config = dict(
    head_dim=96,
    d_mlp=4608,
    activation='squared_relu',
    norm_place='pre',
    norm_eps=1e-06,
    bias='none',
    parallel_block=False,
    extras=['some layers without positions', 'some layers without attention', 'local attention windows', 'shifted keys', 'capped logits'],
    init_std_o=0.0,
    optimizer='ademamix',
    lr=0.000255,
    beta1=0.9,
    warmup_steps=342,
    schedule='wsd',
)
Each number is 500 + 25 x the weight over its row's rms, rounded and kept within 0 to 999. Layers, rows and columns count from 0. Numbers have three digits each. The size before them is the row's rms in percent of the matrix's.

# layer 2 attention key, 768x768, rms 0.0242, rows 538-582, columns 192-239
128:514528493477511501472479474511552484475456512475437494526522515527508476497505504511519469396465452493494528509495445521510492486496486532493499
121:477516471581480504491482519484498513461516530477442452486485518525488486540464506467512488489522497506556510488483539488478490507490516487475497
124:478506510477469529512484460489465514514510510510487489517514466508498495505546516507503492544461477442475492520490504505521553488505521494476507
121:448503509511508490547504527422497498503479526495483524492497488543553515515541488464487465481504511508487499514470473501512471486528539516462517
121:476514524515513551467476456520517501466490481513538525515519512477521477500476478531510483500501513513490527469489488514498524513502497505474493
127:479553497531533476498532479474491503537524514495481499467438506494451478489501489485520467495454529511514494459541545504495515499511535497488491
128:523518508510501534483535513550490495523473515562481498506474532521539488485533476492524487516499502452506500518461460497501472481486527483544472
127:487504502468479484510491449502465469486510459485493519471465481516494465472491504515523493494477489435465485473487502500461485487485477488527556
121:449475527488505496495486516504478491493468509526459500472522512486453508485491478508480500517508479510541501472499481500415527489540529476472497
123:508500471546480502516540517458458481537494542510523495507475479452481493485494486526491489529513503485485475494495492529511513449494524494488504
123:450503437505499500485533513547524497486481482482531493533495488555481495499512473525532510534494490497456495518522502497521512508520535503552481
125:510489478481454493505476486488526504509522486474502523500541420533515526476485508475526548531511500504529516495531521497488481499505502528469501
125:548492495510469470470527507493479511530486549471515497506502497506489479545486524504531527519517515494526541479474499494476522466519473507481490
124:551489472483462484482504517460472439528514549487528456520539509483504482457459506496480492504519521550519501508488465512490536520518509520523513
127:476499503514463473477519517505489519509491458449524499512499480511502519494502523516525520493539523515521487535497507484495463510441496462491433
124:478510481508507523510460519517530483478454502458484540511516502502519490460469519485487485514492521481469506513519453484471476488523528485505471
130:502515499480507461532461507469493490520482484481498512516525480504520496511476484530512518461463527512508534522497496472505470515498547508482564
119:528505531469500504514492530482538511526531471517536520496456508522509486513484477518478533487513496514511514508542508492523476540510501472518516
119:473508508541529497518510506488482476452534470454463513520537510497505503494529495486505522540445481500512510516511496510541504497478496469508509
127:520484506519506485515503555530544518532539549495542504470485509480501487516504472471496500510478502507518486458503473507461527492546485533471519
130:483476486448464485534495478460519494505518528499537518459515529506547537457521501475526470497534478503504483497468489539520502499522517447490454
126:512478469553498567472511530476481513501491533490477511457493501491505516549482490502499529467490515539486524476490440478447490518468514526492485
124:507527508503510523515456516545480512520480487462504502502497510510514497465503536551557496480480479478517503513498458509514483472531533516499543
120:531501510492506492489472493464477545502463460486487460493478488466498515536513515528497474485471528504545502547483495515471499480523502486470505
125:472466499470511476510528522549477497522427492461462476512522483497517485473506473500492479489460502523466536484531502525518516529513425506466487
124:504506525480500507470516504505516518529456497541500505442543486513476514458516509469516481478518516556457526515483492505467522496526528496574472
124:529521541529472485467445507450447498540516493451490503512494524491502516504496478500506498518469495501487518517508487475537514508481509479525528
126:454453513513471491482461522554508500490528504491481515479485485483527450513458490509545515478519514506477439542545486488553568479521502477505479
125:501525509479485528533515445476510498466535493510513468527502488495482479568502503467544457514500502510484486494483532470517475481521495509480487
129:509511535543477532478516522497472503533474493457495552542521508444489520469521495517503488516557527479497482501500488509508502517436521509541467
128:470544473504484445492493523544488537531468482552477541470520456516462479484517526514477477474516467511509522501482467516458507493528456502485542
116:505472518503515478491516534498492503534486524468496504484478511485517526485488499501504517527463514528507462509507444496502522527490508454478544
127:490499517504456513495522513496522513457502430515481502498534525472482477543516514494543476500473522495477535512502496476486478477515489511538520
131:477532488503510496483526493465494529538516494528511489500481496487517481501507487462528493456516491520510501514489495531466517498508492534494457
123:504493516477449499514532477461502527494471519516496474522469487492532474394469470501465524498472533527446500495480478497495478518517492448526463
120:550521454536508485495531469486486494500464482517504477492456511515453470493530499495501511434479526483536503480487557491535505536518513484531506
121:475517495490471511500546507512426501486526513486517479491467472544486489537515510420485526503482512544491505504497514496558487526513523493491488
128:523527444481518496557455542510474519528543501491514476498507514521531487490534510480467530452527539529473488541500545467473493487448481462518540
076:484538520553459498434511495549468490462563444496479495484495494470499467510476476520494503511487519504517477495522502528477469504492531497522523
079:485491513504508452592472513557492489458464503520491556547503503446550551521515531506509522494507469509486497498499479521448549492483492514465459
075:504515535470472487484464482539526495526484507523518503512483510471476487485527499469493527471497557496470474480506520475479451498500519506546519
086:453482498514482477499518502571491501471488459485502498483506502515483492482492464492553529501505491500531449524489501460521502515500499505536510
077:495504476466537478478518515496518523512505482513473467547470486453469477533475493516503511503510455521491540456532502523508522532495486485504494
079:543526476460470505516494463479490481506495471507482496551478497486481492502511479507511522515541512514481511483494523467505490508496505491482502
081:445502560498453495505496512499522476519534518506521544476474495486493503508541459535534497525468483489519492495490477497492498495530487512494491
# layer 2 attention query, 768x768, rms 0.0236, rows 539-583, columns 192-239
118:471533465575469486483494511491485530480510528473455474489489504503498483525486496466509471485533500497567510507467540498489495482481501488491497
123:474493520462474504506478466477475521513508515502493470512493472485500498507542513520503497545505446455496488521502495502519530494520505513462514
122:442503498535516478529509522442483479506489535495479516492504470553556515514537483464495477492506516511484492524499474495545488479508552502468505
122:476516524516499537483486464525510500466500485504523518509510515510517475512489477546494490506480509530499521473477491517511530510501506503479490
124:480557507510520492526535478457490494541525511493479502471440491490458490503504505482520453491455525516517510468546550510500505495488527492489487
128:518518497504487520484543508547494493541472504544489498507483504512529491462545468509519475510496504451512492520467464488508491489500512482542475
126:487503515466481484521490459510485465484513449469480509467464479512507463477489517517526488494469486450461502462486507515484466488490463480531565
119:460480533487510498478482507513490490502476508511477490514525504487468473486488467527488525512516487503544495481494493515428538496551541457475498
122:511496467535487501493534505478454467520485531504523498503483477446469482490493478507510494526523500488493472490485478504502521468500525499485506
122:442494441486491505490515515533516503495484481483513499522503496552465486515521476545532516521498484501451491530524511502531509516522516500541489
126:527487486472473471508475492495518503489525481481505521488540442498515520473489497472511556511515487506508515485528516495469470491499506526452509
127:540490489508478462489511516487491524524478550480519499509503493515491497526484531510536529509523483500527528486472488486487498469548462520483496
125:549481481491461485490508512465472489536524537477535455517542501509489496476470501497474499506509523540529510517493480510506525504519497536517511
120:479506481508474468485522505451495522505487463454519480503496485529490516503492516527514515494524499519524486524494496488499464521455498468496421
119:475530479493516536510464526533547490495452511447490557503529482515526459442466521488487493517516513481478504506513438487475505464535527498497461
121:504516508510504489510450504465500496536465477465509517529532470520542516504480483542506502468457545514487540512497509475506476526506546522486557
117:512503523503510522518492531511542502505540475512535495520459499515508465503463471527495531474516518515504518520551512474528487536506504485530519
114:487496482538521472547506483486498511474524469438481533522527480512503515485519507469491500538462469491504496511490497506538517486466494469510524
122:523477497514495494502501553506546513537545551505545494471498494475513489490501467477490495504474478517531483472515464498472520506566501532455518
116:469504504462456493498487485488504471507519534503525532480503527494551528466499508489534471506558480506495477492470477533522512498530484449501461
128:514471460538500566481501518482491508508470527503485509485478500483528504532477504511509513476506514538487513462488448471443498534467503527496492
124:502507509519510502504474528533457511510488482464498509510499504502509487463502523551554493494486487472531496518495466509528483484531528509508551
110:528517521522494469461470488502473525487476461478491455502484497457482483523506508512500499466459528511523510544477487499485514466507485490498499
121:464470491439524478516550507541491510530443485458451496522517485488524497469511473499484487485465506521462526498522492508515518498526443506465514
123:516514509489510523495507505491514498523453516549509502463542491510466516471516521456513509466503537541467491482479487504459519509532527501574467
119:522513538526484489489452521464465453525514502445490496504479521490486496506484475490524511534480486493505502515502498472557533499504509481513542
128:470460518505473502475449514545518517486513489496475508496455475502518461535453483512528521486499499504463457534540497479551555486520497465539489
123:513547507467511526543515459469519508464516497508511471543505502504459485554488510450546451528485486504493480481480518479524499513518491504476510
127:509502540526464532482515514493470489521469498465496552545508495444486531458514509521498507514559532479496468504516488503513502520445515517532468
113:476549465499478473523490529521508517527481470571482532447520455509460471491520512550472483464513465520514513497466458515455508515547490493457538
115:504458504523488471472531527518489503526487519484490488504485493501493529521489505494511510512473537525484487486496446472497536530489502474492532
126:492507514496435504501522516485533534464506425513481515495523520473475502535524531487521472502473531489481543505507507479491475478524480508530527
129:464539491479506500492528487482500538553520504532515486492480500484515498473507476471515479461520502522525493498485484510472518498519476543491469
118:532492512484448495499537499496497521494481497524495459517457471503549483416463469503458507506466521514428509501478463502496472506508485453530440
122:565515468534509499511528468487481520516476478501516486504462508513447480498539482505473498437479528472519521472497560480529483559512498491541513
122:474505509499482501497531524522442503476506520492533488501479463525466489548514521427518544493479507532495478511504492498536489531511522489478486
129:523531454495520510555462546524470533517541493503518481486502519529506490479523511488494533447552524525477466553496545480484498494480478444524554
072:515471511516518500477507531534511519472513494508530515487481524460535488513527484488527512529494473495491511538479506464483473493513486524514530
077:486461503524477528426477469519478537479476509475497499475451475490459493507492512471468510508507507515519480477526472502477498517514485493507471
075:504470466522541512507505520522499504527519513502490510434486539530499509493494490553488548530500503497471539479504514511515502534488500507464539
081:454504458453466503493498489483501551431491522516470497511497498515487508521489489481506502475529512473520550529527498493513516445504513510478458
080:476520481486482481497481485520457521538533511489542471482486485520524535494501498488491484510532494494494455485509506522483485513540480505513513
077:497473500499473505519508506530506507527471478487506487485511474507515501509521491489426519538519537510501448532492503461486501503511477491498567
085:521513471504475528472499484465488529465552500505505491537501520542475521513529482539480553459473507491479541530500508486475520464432505493488514
083:513481503530539537449543557480502517506544482472511526507476506557498520498538539518483511467512496513465507468490510493529442543492495494496531
# layer 2 attention value, 768x768, rms 0.0214, rows 480-575, columns 192-239
102:481540504452479495508526511496485492473498530510457514494500466456531517466471492520476477497408460514575502515529490501532488467500487540533483
100:527506572485488501478483537485489478486504497540507572508569548474481465513562484510533496527527499525563512499515510514468533481484512488534488
099:515503509513477497506521534477531543563512448563489513479492523482504506458526510529488442512496497526490511527519484538513474494514503499507492
103:455523481467517476466504527491512447531491524473497491472518492457503483497515514469531484518451512483493514484566510548460482497515500517490496
103:479470505564479515542459494505498447493490527492474474499482499542478479509470454441511498501504492526521495486532474501478495489439517495570536
100:485529474493498504517491480544516473544465493564534459520531506480479519487525511488460523464446475496477519515447453478520465511492487498549471
097:494501495501532508530502499486527526504515469505501510517559504547529489528458541466465485504491474437496520483502465513513494496499506491508476
101:479529512539505505557501482527523529497517472499490474513518502487522507504495517458467490482500483497482486502509465486516471500484505474544488
097:525521569479529489437479516476466486468494486490493545499466526506495490518540513515491524519528508532488495475490499502508503495472510501526483
105:504523481495485532537512512482539501505500514514515530506490518482505499527518457499537531507480481496532500483538493507464515466505492493495505
101:507501510483483488460536514504482459471451514481496451492536496512547515518433501498473557501511516504491491464520516497486515501484499518523496
097:515497464487523463521497496506471477517523502442471490479516534478515493509504515496452491491497508514489543523476509531516462452518517511497519
101:483519479505515489496522516454452496549498535472496525508542521497485523497483509517508527500530505541495519476507467498532515488454474527463510
099:506510517532504500525494457530500494418522499470507456483488458533468520492505473497477536484571509466474497491519490483489502516510510532520528
099:500487487464511495485477502530456520503523509507511483481480465488499528490509500488482505551534469561540489528502535474519514525505486492480478
098:492531486478506486501508481553534431500509524491527486482504468513495537530500464458494484499487514536490492484569507508485480464462523545464504
097:468490520503487472507485522447511530496504524495513473502523470515506508463499540540517524482507504498478520471517524529507523488487514543547491
099:481490499516542509496479470518504511508540475491507500500477496500487541502598519523486508489523498468511518480480490515507482500499509487444494
093:525507492506512475506534525466495486487512487503508519513494481510496471426494482516514505506495492514485511549463499462473463502534520519487501
100:466475473478540486466496573493487484481543515484452498506498490490479528532516534487512468418509479512503529518487474540495513493480437535510504
102:527516485478573489483474480523532507527485501534486510498452498464485513509510505510506537482429497486516458491486519479504508476482476526533531
099:511505529448539478497494509482504490512483481484482463518518475501479482460490525528507489512448511506518477454501514457526490492505484508447493
102:501510512495486511508478499507492481466494562518492470476486511516487527515441497511507455441509515485520525453482477512509455479490560477501465
097:491507457481543523495444483490463474544550472503519519518526517484484498510490508537499497521500502537499500509472487501469502486497486483524516
096:518516515509441520522495485531508517510520514514463534482480511513474497500444498524485494495492517505482485520514489477528518498521464529475489
101:502506534514484511507494512559529468539519523540559515526516462478533471521436459515530475511478474482461499527447473486522481504505454497483477
096:512470530479495482487494526515424494516502542523532465495462487505511463496498531479524538528498515517531531470567445533492525515514466514501523
093:524478521474557500518521472536512473563556534491537479466490480472501541525485498493509448510513519492556486454537503524499515514485531469474518
099:505480480512502493506534546477501492507496466478522523516506538483534503498473511429488497473491477502444477555494507491466484514499474527520459
097:472501476468490504505498499503545506464517512498529516507514481517522499502507497482522470476461486513496469513461496533540455492521551461527513
099:481496503522474499478525513520493499447484507540521532492443502494533488469490539521469558446486466503501493513465491493509493478494482462495471
102:460486505501542525554511490462492470489492453471492487509523544482491527530501481492498506519509484518532518484516543508508485482468498497510505
101:476499484533475528533526500509481485501502504520480470519502495510542513459460518495532449504492465512502489445504448500476495498539482531477498
102:487546465444539543517508468473485470540496520506523524491542462501494495529503464474480511513496468510523527541474486481495483497518520532484515
097:507536492560481508491439549494464481509470494467482489504497507478511474513478537488452514511508489492535511512471500494529520500499489499513460
096:484512490471442518520490505520516507517525488528523473463500488486534546478521504508464530530471463526506496538511518537453497493488474482501499
097:465489527518498461481560525514483515422492515455512475518476483501489511525545500501519531564532473529459515489545512496500501484499483519525489
096:521504474480497486510509495479466525467501469471484523477487492490445481525484496483511503500492496523493468528506501493513511449542478516511513
097:511561465493486501521495484512496517518535517549472477507497506541503522492504521488450488472485522461526496489477516507524486513503493481468513
096:506485466514527523527475458500500527495461526510487468466516522540508479522533496503470517490568505461466491474489505476502498484498509503491493
101:536542460504517531489510497479465470471480488508504494476493517519512523520517534488493491481492503488472467534515507532507448541459503495485514
099:490504477519469543504502457513504481481475516484500507505527515514501530502500472489473491503487510492483462489509470502513499528505474434514498
096:537493485480463522503482494489502461523499488449516527492536505493465499498497486478542531465495480443517492505475492510488509509495482530523457
096:512461474486503504550487541473497522460488511489484491503525523540493508502548507506497485530505493456493540543529501524481487533499466530501502
095:513490512485526465496473522483497499525514520479577495492503514508512476504488494490454510548489479486502478492469514477494548482496481453528522
101:546481489497475491510517561522456518464518491503543499487520444487493502508485503471495512507509504482439515504468477491494530476446498476499512
100:504518542469552468492545501494481490516492498520523485503502494522522507491515485460497535494497489505518502537508503496512494465501514481476483
100:531499521520533534518571470496519474504494485513513530502468502510505536485444504493524458493508513502506524482525526461521449542524496475551548
102:473515479478507498508499505460489506487561529514509480516524486525526541495549476515507488527487483531569522516541492512491527476479499523468506
105:485535493483509506508523520566492561488528508496480522490546476530475476451509505517479460463467491517541508519479490448516541503501503543482502
099:470530525551530483508494494506491508431519535501473516462461493496486495502477524516497478514501506500537503500506527478515531509520503534466487
100:488494505462486496447494489530502560550519521531500528501551497500514490551532494484472481516513502535465517491487526491508492519518519482512489
095:513469500500557483498519519508489506460515485516457479470506474516523536476485491514518502448487499483500507456471505532500462512469516498485510
103:505521480479493495510502494476510422549503490494498538485505510501540552518510525518539531486490512503482495511496461488489481510499493492513495
101:544506519484529480465518494499492525482540489509495519497514500534551510499509508488500501508491481462493529514527502520489517483469495486514481
104:466524443517502496449481543507496501524461533479535519546485490474514497470487464463570538489496510562479487478494431497509462513467499504498531
099:511507508493462455515500504503510493519502514462540498463493480505536518483528478486524508525529514493493502485529508505484525548475485502468476
096:507523482487480507510504483516463511500496545539515499524461488488467470543528476563531472518513486522493523520495512510482501510518493518494492
101:548521500511461512542495497486499507525445515474521514503508504522509493490514420507483497485507513468484483493494512504444518500489467475499492
101:520511505511525498522452486485497522496496507505540492529491462519513514538521523505524510448554535480508469478501492468470553499461496486501468
100:474505516498492545527523498476500501495514473461536505477517487528536505481521484483513495488491484531545502486553507535532452445495525511479518
102:498502508461494498476528466511503519487541505476494498484471500469526518507503524485502437490501511524472486500492505495516504498513493560469445
098:546509508501507554517471461505509462547514506531465413518509491496492496484469495504516498484522517494499492499522496496495507511490542522475513
104:525456471494512463470538538485486490515526515529474508481522495520498527514528479514503525526570527498514523551502493531528493488485501481518533
099:528521534500518485511499504502508523482556505515446500488506482500471513474481503469470514462493488494510501515528504486449501490514503470469501
101:498472515489532485504522535505482515522516471530486466527474524493516521483470491470522519550513510495497538519513525499484434490525522520454486
100:517486502486529513459547503528499513508487487467509529502492533537483487517507491490508493509515503451508483525472541506516487513507510514503494
096:537498442521492469517493468545556452521461542493533527531484514528486505498525474505447502507487517534466489512460529496499503480516450506514501
098:485480469527482496517483535520482516508477486516513456473501513465443522461499526488499523469500492506516462478453512544494492458469493515481523
098:449531533513452482505539497507520507480478518492501541480541474514492492509494494552538447486458486514549472514545516503534475447460462517508469
099:523531515484541477471516464534518480545515485555511479489550460507494465501505539475557509492454480496479520532542521486497500491512481524453485
100:483503476475495529519506511487488512507487484505533488453527501511500486522514503477489451486507518523472478514504532501519501511489510499518486
099:511467490449472502509507502532471486505521528528471523507477522525492428509471492541450498537455482566507483474543539490491486504519482455451489
105:489504549519500497484476502495490509527504508460509490511506534493546509518483497505504552510576517445492551480515451521487539493524487463491519
102:544445510472493447474480522514531479487473531519512491500492504506532491521442493500490488494474490514525527532496487479516496487511485521495505
108:495564562512493506473533515517498527509480532499501551493561474481518489468496493508498522538540500481532482497460475510525481470551499494485481
100:450532475487516448505525457515503430470500512483502474484514495520483481465461488488502480498479508478540515518493495511525525496494466427533491
097:504523464480511505488472499520484480538483519532464515540490472531486479524472495568509475505533520492477488544545496479507499531523455527494499
096:527468486476491519502487477491528493491457487529481516509437510418500490535470527498531491464488500534505539490535556514495491494496510482540488
098:481550474494526484505476502474519508483503526500492483530542508528500497467512510516487504529500500509442531492479512477494531491484474510461507
098:479516493526459507529497462468512462465484491489536474507524477512480484495481477476456486514480492514468493476492486471509498445497487543469496
098:503504497516508527497503450571494505492477453497490493526518479508498465516492507523484546494494511467520488530500478500433528512512486478501486
102:516503507519505483513512487533474519501455478488513505486473491501537530514535506500499530498535479450492496521439502510476499487495522492489513
098:487503481510473498480470511483464489505505456478489496475494509495507523546489517515496495482494526533540501505527527489476481505447498530484486
102:497520456476496548503514515527497472510510513498508472502516441507481479505546476500499501512461482510487464458476532501474550496498501493484492
102:524481522493494509508507514541523502489499538499450449525529501482518490498503513509448524529530507506527489482514511482500518472493546488528528
098:495463484500518474516523490475488502506513477507485503550511479518514518509521498521526503476536498531478472481491490555515505525506533444515485
099:517519578485492465449469461474505481480479503514483496476491491500503465504513499511484490522464476492433487485467486482468474499488506526501480
099:496505480503491485481470483534504519504467452478515500527491512497492460498506516494542415507507483480458536477492519517520528518481526485551489
099:469492488496468487447523464480501451461538520507512501499482489482495510510529512475480532475419502465490517535511463472483468497514499510528488
101:510498444514501521508516503494508497532537454533534489471540470534462504529502507510492444480537512501489508482472508509488487483537514508478517
098:473496493509464495491482501509543483515493509509494504497548519471538504499530486445502516499533528463456509488493486516520479497541523510491516
100:498482491495482498491488537541488481524529464531455510486536519512496550450528495507472489516475487510487531510501489473502540474471515479568512
095:481516504470523500480484471466495498525485500501478448527489502490500501537479492551468491495514535474482504507465520523483514482478515476505489
093:502540492512524483512478470521527514507504527492498505517477495494475563486543515473484548497526501495531522519455514514490468554539516508508493
100:479485497478522507506493509435472523558497424530491541513522459474482505489537496489499522487450495523505499496476511511525464481532527533534493
# layer 2 attention output (transposed), 768x768, rms 0.0191, rows 480-575, columns 192-239
100:492530512527476508486528556499484498459480524510484490467497491494507517463479508544501470495460455508557515509552473493546513476483514534510468
097:493511551486512491499495533505505473484524473511500487479527519529498472498574464509524480544521541515529501497505489509441526507470519494544492
100:488506488513487509496544552485506519524486432575485520502506507497519507500522492493522450515498496517490484494534496531543497508528531492489506
092:502511511490497495509485530481437500485469492489492485500522475526482518501526517491507499471428508497480495495545468568464522483456515488496530
100:536491493518517501531487490533531501488503516503499495516508523516471499492466481493495494474503484565558471519548495500477499496489538492520562
097:500537488512517499498480486530481506507458471567523497505526523491484519489535520516522503470500488476470519511451452461505464525491501515545464
095:469515495526535505489470466492541504514491461511519505507533492532530487506478524500470507482451504453495511486472467504514493494511497525504493
096:505573510505502519485476450486508505490481465518537525498526502467531505539499517483465527474502490521492455497477471493504514492495479456541502
092:455487528475501493495517487510473518497499501499483540508518517494497473484532501498487528538478485499495516488504497482495466527527474545505468
101:491532487537503565508510502461513482507501537525519526507463493470499489513521474486528527495526487497559481485509510466460556484499540495493505
100:505531523454479488507533489501492475493448530481507475498556496514496493527467510515461532495486497488501525475504479489490524532523456538533510
098:482525424506520518502500484474508496491512525503471511506494516486474496521496517513453479475498489542504537508470509506489531484476500512467504
096:469535501490542512503525504512445498531527503459470487474545545490461516485503488540521510499504519562460524484518445504511527471471485523502509
096:514505523515502492519511463481516506468551478491483488513487440497510508533515488496484547479559517470502508509532520509494518515534494516513529
093:513466479490479475523465496522445520493522509533481475452506471504486506516484505487513509550540487541570492542514520484536563525480492474491491
095:499528470537470501499473454544512470459487513479556499462489466504506545502479474464519501474540530518500506515541539504459469461461484544495493
096:496509523482495505486488541490506504482495531503523487500485463510533496526498527536498496491497500497435488497528516552493482489513520536512504
097:474503470496551515506486474517509489504572464492503477478475525506494522510581524507509484495512490454448516496496494539500488510497519506473502
091:526492523514513505489550529492505501496502456477482529507501460531480497465486496493480527506481508509495508551444476470484455509518497513490504
095:488466481464516502502498584499467480472526553486493495523514506493478537540554529513514486456501487505503521490511479536504525493493466526527542
094:514513474514546489521528467543522524468453475533477504541480526475484467497489515512544516503452495505500464497481522484505485473490498540494557
099:519490514447531475475496525516468510498489474504474505522517484536481490519488512508495489511442508477528480434489489471508465484481487501458473
091:514508543466506477486463533465499503497499524496488509511481496483514516521434494491471456437493480498517534472485462530511476469507502473505458
094:499509482462558478498486511508474440489518485507479496512542531481508503501484528534499491507491488544481475511467501504461501471471466494523509
095:465493508490474497535488459524499456520523541504469525512478528489494486497421505514524482522502497494473456482523501443566511508490481515491480
099:493496543496474489505475507527541487557516507512544493512532483529530481500461473487543499466501483468463511510458464483501497484497477500521489
097:511505515510519490482503502509440503534466597542517492489474511511520465500476535484553563509502480511506515488529413518501501504480464506475501
089:514490513504525517497505445503532474559507522513513489487523487488509500533459483505513450487517516520581505475542527491489537495502528499458543
097:484466484503518508489540553505508497525506467465492490525513525518508497516458515448513489458534481523420494537480536506450496524503504536494495
097:495531478463479495499457491523554480468495510541529533496514484501516515517511520515470441479497471518519469481441506522522483478493532467509488
095:490482528523508498497516490507488484488473478518531507482434499492545517504545545509475538455492471523519477516486522500501509505491511490536489
099:469461492480513528499509486462488477512477474467495516503489514490490477538516468480489519525521495511545511447520537489484470492474521497464524
098:480503470486525505495508507508499498512517513509503473483505514468532503496437512497494471498479502534529470511530492511442506497534500510498511
092:475577483495490505505516480491510507506478524491532535475506494493496509498498494491485499518554477531504550524484486482495494508514518547522500
093:515541477513524495475490552471460464469490498482496495502467533486535492524506531496471491484488513499540495468454511528499540535494505503504495
096:503504462513442447502496528508515513521502484512519480520484490461522524502523526529489511554510484549484432530494532529456504507518511471470503
098:481507506478495505483550533491467500470507499478470482488461507514469509541540476525490517548519478547491508512569525492474542488509485518515500
094:546465480465501491528501483491466509480571490478462492487482518501473494487493506505526487510473507498476478495509496512524500491535477539512496
094:506522481491499501498497467516505470484543532543462487478477505519496506518515535528428518473472521478536498504508502475527463497479478482521527
091:516494468493573529510500475507534492514492531491512486491524500497526483524500510482478490488575512487437533460469511474535471474523494509509487
096:487548451504490501506520474518514501499503492497468517487520535506500509498548526500500496526451516478458473510532497521472457503467454503463475
098:502501483510487505485458429499522491466515519480496484502526500514519486514521475506461491497490501506474496492513437527529540554509478437513525
093:555483504514445563534491459502459486494502489467525524518505481488461525492489488512510531486486478462521496527477522504487516483499491513486481
096:490455469517505501489477530466506509476452531448512506538500496499508527495546499496499532520487499436466512538515496534472484504513482532500515
096:534489499476520497469466516487487502520503511506518485532509528506498496542490519504494541540502471501528505527490539517501549503509493466549514
100:505457480506531499474490560534457520482526490502545507512507487482492525491498514469487532536489496494414526466466475523503506482465482483468491
095:510510520490534489475544522484478482457497486536533475467496501513495524515509477488492518490513505511528516506488519501504503513469535471484501
099:545494515488522540516579455494527529494474490501526504508453480517510504508454493519499487472509489493505496511505548427504446523500519477511523
094:485548478494492471482471507458485526545510488511526494527500482472510548519483489492524509495521506526607480504561512535488486485507539506461522
101:498542502464521489482485533508517518497517531508487516497536469512504511478451523520524472455471501502586488514488526481558493480518514528471477
100:525546507524493492482479490488492487471517549498495509465499466473516508522513515547485510499522515544546512520495543472500549521537524531483481
094:496527502489496480509489497504522495507528533558479503477558484511509510543534502530482498510479509513476538536487521493523532498529519509501514
097:529490495485575520511503553500518500450525479502476497443506493492528515489488500493493501487497508487477533470476488557530497466473476500490525
100:483507468504479515489495449495500494521488495465500501505526500490546519492541527480513530491470534500480494451467448494459460471496455520476487
099:514519495524485481480532500508495507515526530475504507523493478523533504531497530449511510502526521451475546489541509528470535499485535495511506
101:467518436498515491523491531490518517522493549478505501488518519504516490497491482500539527491522493554477479484499412500518519496473501494490522
095:480515537509467489505528499508515510535501491448522521480509507457527493490481480492498481531497524477487511528504508518483478543536472491457478
089:505482501487456490515528493516472535483505526544522470455460490492485486555525457550498457493482498516457524535492478507495504525463502514515492
099:505515453508443503523500468481520500520456533464506489502512474504506484485546444518490499524507511480475493494482505487438515524490486462472512
103:502529514495525495521447482519509506514524496525509491508489524496511486525500513500519490459583509456503472508511495488495536489520491496497456
101:482484497479475527494529470491524482515474479415523498477494475544492531480513499421519505470502487535548499502529509511535458437476549513498500
100:524487521503476512507502505502479507470484505500490488474488494491524553507527539494546455466501513504462493518487507511520489480505499539513463
095:516528511535482525467461468507490505524491506497480474491494519485479485486467477503506489498489505488462527474509459501516487463504530497485454
098:528454503484505506515543539528466505553547517517479529464555507509493480500529484473438477560551478504517548511525491573502497518509455516512508
096:500512538503487494480512530522512505500542486516497498481511502459482511455485492493465507459477492487564528530498496472461471502549489501520481
093:502460484544481502522491542512431533485519478555465475515505495531503544509518500504522528563481498484483523508510504510490527496518527497456495
098:488492517495520489470531511523523495480459496451496543549531495502505455508514476535520486532486509469514517518474559503537515467549504504480492
094:472483468520458499482474447516551491506477533483487529500493478519484509514530480483479518477489503503502537517472544484519528500501481485523498
095:495469484496500521519504527488472480517495489528488471446510495497454507485499538528492548480496503525531442502450535517481548475472510502496518
095:460544546513479491478558500513507509491489493486499534511529528517511509495488505515507457463461446499543473479527542497528496447486460520515456
098:500505515504519488476523460509498531501486478559487494529526472496463484511501535504544486479476507485519524522560526481502510475516539523479498
097:518496494452502495500506507503473493498498486513515499503523509505495508497520515460497433497467503505477504491530531513484479502512492546520501
096:484495468466490442498461511518480512513499507522466522486495532506485457478485480527488533521442504556486480516514547479486513486523512474484458
093:474505517509465502523505500510490497489510507492509509483518470507489516516520504536494563503487513459520524501505474496480553502499508482499491
097:532445489497492504484454529490503501454497535546506476494477486521508497527470469505520507497474492523539513517498489489502545515483507497502521
100:498533524495496510520536516516506496473526529509496470446525489523483492500491509526493537493534513504520469483501495482504498495491505485504502
098:526533508485522490467499457499486488458491467485496524517515487544500519552452466490488495481456477498570508511487501519512518543477475449535522
097:479540488514499501488469500481484492506499510567444527494504479555486484519458482557491484492484487507434487516520478469497481557534451530478472
096:509437490471500476499482483487529525489471462520491558500466458483490504509487501491509505495507492526512532512481560514439538506498493484499502
096:465557501500515534477471517466490506494505535484479491524486532502507515472497501516490491494515501510437511532471508463480554516479512501508481
092:467499435520480497475477461472529475477512492498514472465516476482486464505461500485435457486512496549464474483493513473483511466499513511525513
096:473510506485486495493504450527551478497503427511499497509508472524509460499506513510499532491507489443495501486537492499472526516480468463548437
095:487531493484536496485512480534518489536515478485508474456491531468526494501507496507466497498550483467457516482469518526486476501539543504497532
095:512456510508535499533507511500459474479517441492469467522512503538502512523497524516507505470495498529548489500567546481489479522491540549470544
094:524522457475502485492487519512509503524483501486528528495525488480502508517506476499492497494466511502497482494517544484492521506539509506503508
101:509530504503518490522515515520533485483509507510461492496529535485525459501518507535507537534530506508532490498516486476510546460531521509516537
098:468465488493510499492503495460473469477517463498482509494507456522519517501507501519503513484483463527485477475476505556505533504524525476471460
099:517518575511501504466477442495512488452472490533460506539507490525495481505535504497501525509482469512456498483456482477472478500473474522486531
092:504488488506505505528463485527489499475476466485499509514533501523514492468518496473512447515485476497466537466487536508523514468518471492536474
095:505480466504473488480544467509471479477582554511515483492520500486502502507538493525493553452463472468480482533527486487486510495504548498502511
101:481509449496512502495529497482526504542539448536502514483547478493487494519496495471461459507540511525533522472503507542507471490580514511488474
096:491485460536458510499470481504524510518479492523519475492540461472511497499522502499537568486531515458457518492474495500516492462492536491521533
095:493523488505481471509506536528520513506512445527454510497540501490490553453503505503511494504492493508498506535484507466524506464532493495513509
094:487498517501517504492489450520458510516491491490464469490488538506504467484514483522477483503492513455477503507452508552476512493465474471515507
095:517513512496519519504477481529560505494514490453499501482476493507476546471532515497511521496534508492511490513428490517457474539519512508480501
097:545467527502515530524480508503450519523524449527474509481511492493487499500533489476471497480484514556505518503507484525522469500493535532545515